{
  "num_hidden_layers": 22,
  "hidden_size": 384,
  "intermediate_size": 1536,
  "hidden_act": "gelu",
  "parallel_block": false,
  "init": "uniform",
  "init_std_o": 0.0191,
  "init_std_down": 0.0,
  "learning_rate": 0.000986,
  "beta1": 0.9
}
Each number is 128 + 32 x the weight over its row's rms, rounded and kept within 0 to 255. Layers, rows and columns count from 0. Numbers have three digits each. The size before them is the row's rms in percent of the matrix's.

# layer 11 MLP up, 1536x384, rms 0.0383, rows 1256-1281, columns 128-255
117:111114113198099169079122136110104091163162102145049131086097174103109118149154147164101105111119184137123118127147165124152147141114135092157129110182129121144161150105127115132133104176078089105160180085072127159102104106125090133222114105109142184147137103179139123095097150182169118061110183129137149159117094090103087079192129147171132165125142174194095182105108183160158165118179
103:115111090105105039165093095092118124080089140074105184124134170153110069082096159156115159144120106102138124064074084114175085080119133112137097104104145159142175127123130161133089160179168156125191146116169151143119117092086142094101050135138129107127110149087035139145074111130136138116132110112117139194115183094127132099142112140125104153160131176139099174102082151100094122109147
100:062154129101132094109115215151123087119113118153087166201149137088124119131136133129072128126076168126096135103166150118162112130118170103181070120148078146117102151154099082085050134079166176181140125152109140125160152072147147118128150148099108093108205155136141093049099116147089134155150124166109099117143113143150089152103147108156108131117118140095098089148146157103161166105125
095:122153137101131080168109134150119085183085124112132090154103143116135145121095178128125118173090080160137128126134078114107122166125139128118050140061154208177103089121102128100165110137133159117134076077135167135131138145133159163136147151094115117131101152105168152096087163107151121120139133190166058135097043152110156118133108157123126148104127135168149151075111096163169036088159
097:111104132115189078056113166162081165094106179218169123145116136140104113124110166162095206111108132066066147145172122115117184174104068147102077136158184145136116108137110153135096146147126099131166139124096110108129145115143116119146146158106127077139168097106146166126041121153155153125122141149098126178090130099158114111125097187132139194146091157171086087137116157070069085125133
110:141137099151195153083139111128129063122142111130170063096139171082128131136120184136122120192156112084070165120117159152146133085147170100090113089148058128118098110166134101160141123123188141096135092141158157147156190181093092095128072159123140110107161187128125127119095129095115176109104225186103094085150165158136130092103081136084127136107102183137136159159149146167119078156186
087:092021122184145119128154081149135151131090116075115113145080164073187136113128104186144120099120069192155115149102067136080108133085140093149169115074114125121104150141180122064117133152165138074120139101108082138141117166096151142097090154150099071153097163186143154155084092112108160095135151116134164132098126072118140119166197094091135136094069167171115104072096165169155131118155
104:115144102118152096111087116171128167096151114119138115131141140131135091074139112117100192119142110109127153091065093071148120157174109115130125128118131133111125139194169153093147183135131165129125164074211146137180054114045128182144155185125121118127146100150150097147113132154068107117158105163121072090138069077153112130126157164181148129090119124099055149106084092124140138142199
092:124171105137114128107152130156084174110180147123143149090171154112184116113144156086097192158136114136087189078161164115075130145156151134111126113136162124197132122183147080060094123162183148170074138133123125103083139119112139173095107107059189139120080140112047102070134132128169149119174204136200125165162148170123125096084143160191126154092111128144113090143159137184137155090115
103:086174143121097099131097139140075092118119149173167157103125083107158168110159177152122164101170112167101104098141077128171148114126121150100139121133106107118115117141132106111098119146092163099113116158109072140177093141094160072140129135094118119093180085132098176084135139118120173105165174099087146099154088088161104134145153164161069146123098115102071130190114081133129126159109
096:167049096131073119130153092139076169144119120134095154124147155113135130138135089163147088109074129071169153124025111116139134126132119109140120088145114118156134168094118092096153051143126092136155128182122082101143160105107165141139111162123072105172207141137119114089142112199119111124171128074189174109121094086119090183107104136098150110169126162102127138137104116110086087129138
104:154160076209154132102118154119106113157142156123163084073214156168153148142200107167108167099074190129165161120108082118109144129121105159142110126166171145148129174151143149160132133165182122145081153102112104197127107136127187090144147152098133120152086130118158104116106131087170142057144145109154186145190136155164132131110129178144131131137123133110124148150130150125123088135124
110:141091103169176121073082134108141151110107157132133115138123134133123173140083095121091021134127086114187123173150116055155144132102206099147145094104133168143172124141122168098163157109116132097123125145130154151096109106131090105116119131148153128175112166136124150105138123097163066110112112168146158160115115104133148147110156196145099129120115084136132135154127153085129104172110
085:108099128158156187115075111113138115136139121117103135156097171138145049106131125119125149146142131114071129134107118147148142181103150169127092096134128146117135128127148060173131051135133120119155092170142211148140074110175152107091115148159103071140172141169118123175141156162108097134159158091120115162113081111159126126112154107119123168076099150106114093061095117147108158134108
115:138154096114100111035097093137135082130160069190131164140117098098144161143149147192122074136118168069129085086139156083063175120141191148116107168114153105130073136096103093045159148156090168098143111078096080126082163102149104096139084114108129135161127127167092173137070139137148112165160149190133115139120156124111095144161063136113135173114143150135150188120063126108174114188118
088:138139099140110134192125115127065110148137154091158115117116149140157154119146152120078078167142103142123082117102137102157074073088131141077101128093086133110079144160086166128123174092102179165048118064137163147112154158120112100115080130128136129111088081147152178103117095145079140109135114128140113157151148096129132080160175118166064161115133124195110143125067212133162068105122
121:142132119114146084068139132055089109165133121105112096129153119107140151226107123140094092163087085120095116131129070139141095120125173112144072096102168110117123096110147157144094192134143149101103167123085128122104137140084077142156103129101151075160143154119101083103038113179089155073130130139109147154183096136116137110209122183155107120121151158099102117130141153154134095113122
084:169076093196112158138145152123150174138121115108181093089133160135179161144131099139106121115145086088156138169115116119108082146102176106151113136094183055205160060101113124124138141130127176126117097143130144113101136152115125140145108133055138153126118130081175136134107168077177100140097182150177128131148185151173138131088104151142132166100129174110138147141139087105130074119146
101:109143079099072130106125139077114083096112105133112114127105155162124117163156145167072155182140140074071130130160143094127088096119136152143118118046082228140198082095136150081084132116120131141132139119148132172130117121146104180105101110162155135056124188094139162147110114146107182133113170119112103090087126087145125181129146070146129139132085122139099207073117172181127125106118
093:155171103168136065134107108071153152118115123168171104156107164098156086148117084200137119137154174111082126096150094117100183107117118107102110142198091133106174135172113075185123174098122152089126092139117141143178091137119140143202137162123070067111063122193112128127129169097088163140161103136133130142146105099089107082112123076139118154186046151067122132110153142126075134206120
107:027161122172101102158063125096092112061109145133140170153132116115172184128127172092134112151132097127107152140159109105142196134143095175178108117133132079124124123096079150127151143142103116115133166138158125131116137134117151108186169121136149054135119110108093125126148180156112160082189170123077130167103048172151120086145143120126135128154126143146049190069137124097055081132133
105:144073168145152141111147082139151110112162120167104167099205076094146143136135101145144140164102139094146074104129112070079150121088151155147107085133078114123105094109152163154172135136112200140089187130161072118097155103129109103140115091141117158160143142111155166142108098148102103121186092137182204140161126105163138127194101119098082174078119160111155154115129166131166101153141
117:140144091125159140080133138103160098085174110203109118126102162121147137156114092131078117174157121062070056135113106161194126144104146101126165132072138179181116110124091148176136116103079089101123101120142102152155102103167131106156150156140157112109105171113112101148088115159064136131108135178085121127104080134105172158122136161134171171113149188154112158163115127087108122141120
100:125126083149182062126111131161063138097138135150178146108108159125179094104116153200112067122114118132110205096154137151195134159093114089128091154113103139175146149169157147133118202159146060058069126121054094172073150109139127117075112119125143162110147124126093119071063130085095107079105187107083059101101105190150137143153140156164116103125117092119076163133134094108085111145134
102:145131109092086105127102132096126168198100147156120149039122135158108177138136085117141135190144169134112092070075103134172063135175121059131216081143183132105173109186151066140124175148073155095149150127126149173115127117095071165149131136169114128111144132118067132164108138130152164179075101164167160155178134107136120127136108156144115176071090138150103152098127152100136139109121
094:092109030153173160164130211134092122088177153133118206130117120156102103144150083103127046126040185096130142124175153095158125182126112097126145144140153205102103140072124144157139131103181177132136146139119068101119145141131110118151093171080055159108142167090156146070122130167148094093170176128121123128130062088130068125087129127113080202132136119162154111150146172114110128118151
# layer 11 MLP down (transposed), 1536x384, rms 0.0222, rows 1256-1280, columns 128-255
131:102140122152076114130088086104171190193128085115061144187151136097139149156162097156131101139092119128117135133081148105107179100083177133120145159120147113150038072085136168074154087135088115174117120079115178110098178172214052089148192104137103089113107166133139154170149147175123120106110092093127210166130126110132156125136071114089134126140148130089130095185099102136188117153135
104:154166078109138137090140097197050116115144144154099145118068145110158074101159145152176113135133164129101131136149160125151132151161105116117145110126150128120095145125119158118130129079167103131190148125066140071087105190108111120102137087142134188127095085088162155152155145157079169206180146094172120149123192140082086140173143154110163085102107116166156152139096174162155107078135
087:069092091139091083085100107131146136183155095147153156126173210113115189067101102102152084126090128058079031175087150133113154152126136110125173099144156069074132097146101147143152111169126084196110104198137153119045109107116127154144137111114115111129143095182193171165095160120159138116110119132159161069107144143095126101084139129140148152135123148108143128166116164175142101103111
092:071114125112114171090111164160113105157134137188122111075143101108204114155142153095129155143159153160093179077181143102172089148102129124126139153184122182119100106080101137130179156102129138144070180147163144153103133140155179138156095138162184144118121157116087097121100143081218148084125139098116143151120134163126146116112190080148164109153103104129165067125165144056121096171167
085:211089170136112124146155104124151120184068101127121166102138131127084107142112151102135167050112117081163137125155082116142095159132094123101155092148146130107166096109173164126126107167109137171074139138117114102140138101121125120093154143143107122144185125137109136194200070128146098142129104083100148176136109115120164093094098084178194094135125100067060170133151102096171173129127
123:133098167185145144167116143110137223135084122154157186137167073130183132135127149105161118042106123166087141102138141159100062130162089094102140195135169163161140154105138086079122141096124132169141160166146113113062083145110196174065128138109149119135105077114136172125114150120129119127225054168089132101144072154098141115141156114106113101107138067164161113057062130097165128115142
086:148124175120075150119129132131100107110130141186128118095160053175121177111186145168112224159140150124140158135101151171155150142097115114092095160182158150143140110125073113156089141142095119140098168164196065131138132141114157156118156173115144147107128081148152170135174155122082088174144104135081174181130135109110039154122111122143093129170147165059092118148112170101174122175088
097:185101022113116121148129060134100105108119114156137119133165124073137143185105115102157135151113120136145116127193119161058133097104128170145124059154176106101074146108131179121128141140152106105121207147066158121072094164129113157088132120155100196094080102120148171114138169095082165115046145125133149134138141154118123110131115159164073163141108107100128149160071130110141113189066
093:061113110136137142079159136132221119141111124135162108131145122106133113090155117139155103045081123090144107126123127072130108128131177158147102174133061128057169117169069156183137095128159112099134124135122153126116090194125098076145162152128123110155133139113170139201118088187111118180153115094085108093078099092094121144157170087070120112129121157100146130120079077081111141162121
104:164152149159134175141145075135154127118157105168090090147142164092174131161109158147122109061135073099095128095131098157126080143108100075150099110092141141112117138176135132168097209132138087128144177100081091116133132100098082129146156149172126144135042155149167112118101148130084126093102123178106119218135167104139120093139111085131116137123131066145170066093132085207156116124088
090:221091114181097109162090095140141177123224097158148116156116163160108160115114149103158115164141146114145111089119103156150087161124124171094122161125130144143136154135135135063157173100136128124110190197144170102132094091142084138106128152117103206138118202060082121093145130163171113178133129132163149056142116128123141120140200093105133159177104169103111163166143134123150071122131
104:120138220125168160097105134144118083145158121106118140117175126161121183127107093114170118138099124064102135129135191153130124082130158127089133102128009075092145130112127129123121159103096090106106092073112074095145163072131129107084173155104074084162182155175123165143099156109074104157090146135148100111061170137113098098130123099132116123108118155110133120112131132106126152172111
118:164122122179139113125133103114109159056127127141172136163076147171148067117118092148072131149153116151052109071097097172132114111146125096117144103153117094120162118134187134134137147091125106157095104122136113154120151136129154131130105143161102181112085109132109120164155043168151122141138154149083115178172122115178145114171142104109144100116125159113108099106206194119118119113127
075:104109124118115119120112108114105139096134104129162164122111187104100118191148153155125131151158081161167124121147106179081133149074098188116127136176150175111128156144144087102162106189128068091137148122101076137116151131126157082140121148091159136136118124089145154122121086131112147149113150111123114138080087135117157117142147173122147182180140143103113090126166143101144092110124
103:136138124101062132165098030161123164134088065100081109146155154142140096157153110083073084130107199118128145127124101051142177175107167134079101100083074105129105152139106154143099152113136169112130144126142181200122163126175095104189126120149078162163155095122131197129139139121126145183084133042123152069109104130124101119118126136111116090144132140096054129162131157071168128176157
085:069143170122099139061109058065095132125110201118179129103105124098076118120168166189135113099077147127133209093122179104144132141112126111118063165183166116106123156118091119171080085127126081088163093161181121123167139131132162109127178142093058133177105184094112123119147137088156141115115147081127153115137106128097078153163124168125149091184062128083200150092204115091083095110092
121:132116092112110103134123076182144080143153131128090146181134127114137104155106111104115130146090108088119089105111166098079191108173107196114093162108139143096163095073125160131143179080126126148154104100135131092154139078150108139108143125135191140146157096102042168164131055179056089139152151113112167113150119167116157101134124190137179094108163158191114124110072154128115141101143
073:107200141142133147096125151158115188138092112135114113100046122087113105136175122159143119158116147104116146135174137106057143134106159085135151132162129127144145157143131197097112036084205132136174161116148098151125182097133113108134118079145133180110117136137093162079161171129119122146070156100105141112151161115080221162156119072080093117140121125152137117067149136087150114103107
091:173121084152136059090107105134105091165157136109169163104158045055143144167090090135140117145091183157093104136142139123161148167138123085080111117181093108088089139150131187162179107115109142157089122118082112120145104095118197196095075174130142096182167179114138092098156085064129120189125153115127137089151166170133115097141101113205140123113103150159151087104146160110093156086097
086:131106148159113148162159129159178164146086068102090133086204140139118121135107142152076165128194114133200069105158150132114118119118115097059126107142131082084166110043095174117116135146117102192085121153153114148103087087169134192112122092165117124086110095157112107080129145137127127184123152134118096095060168065115127188094089163126118118112182111159132071087131113122174172104151
114:169143092144124190136137166134147101109206083140064125118104103154143154156131161150085106141111119090146165066059115080197150152076140098085134130129131132115112099187127147125168156078145130111126170064084118088132119098125067187088104152091118166123152057181153101099076172145096107098127059134117109167167105073131092137155137154143140102107135122175155162145108136105138121136059
108:117134097055131153188146112138107129173117086120141151109144166135143163100134131124107110093140089104122149166131131159132169178134155083118164165159190179166109175143065102158125062184128075100139102157110143135157123075143107103132068176120068159128109145084110105127090136126149144106118130135094110116100154107087159141132151141092161149161094071121134100117120096120150155074144
110:092101167091151084130139180104111064114159110159130131100127185123136215121107122133049112163183149136135057112122131167162162117093144151116137147087122063113132134123159117207092144155066076179106197109141072137149156145123086146166109071158130042074125146104141106172108145164114118151124133107138105119141100147100090136083075129158118152147133087122085078085091087081128130139119
120:052178070140108147096167103160139110147111124101103129108116092128141154093160125087127197182150138122125113197091139166166129086137131191130128091185116109123165101139080066139117093089106097066060153167099065121151155086147101120112160083089097081088147123126155130139171128174146123064117113122119109113137143115116112119123156135056136139157087134111103125149111063115142104137108
096:174134094184124133093139105154054132144141100077102139181113128134162175136163152136157138103160129070130072148202140100165124142124081144127093158106099101089051173130119093139139074087172154118162106141135174104052122133137117094081172171138172088137144180118139099111198143129088063131078098226145141144090193180152149089069090144119107097162022076114114110130134124068118139139108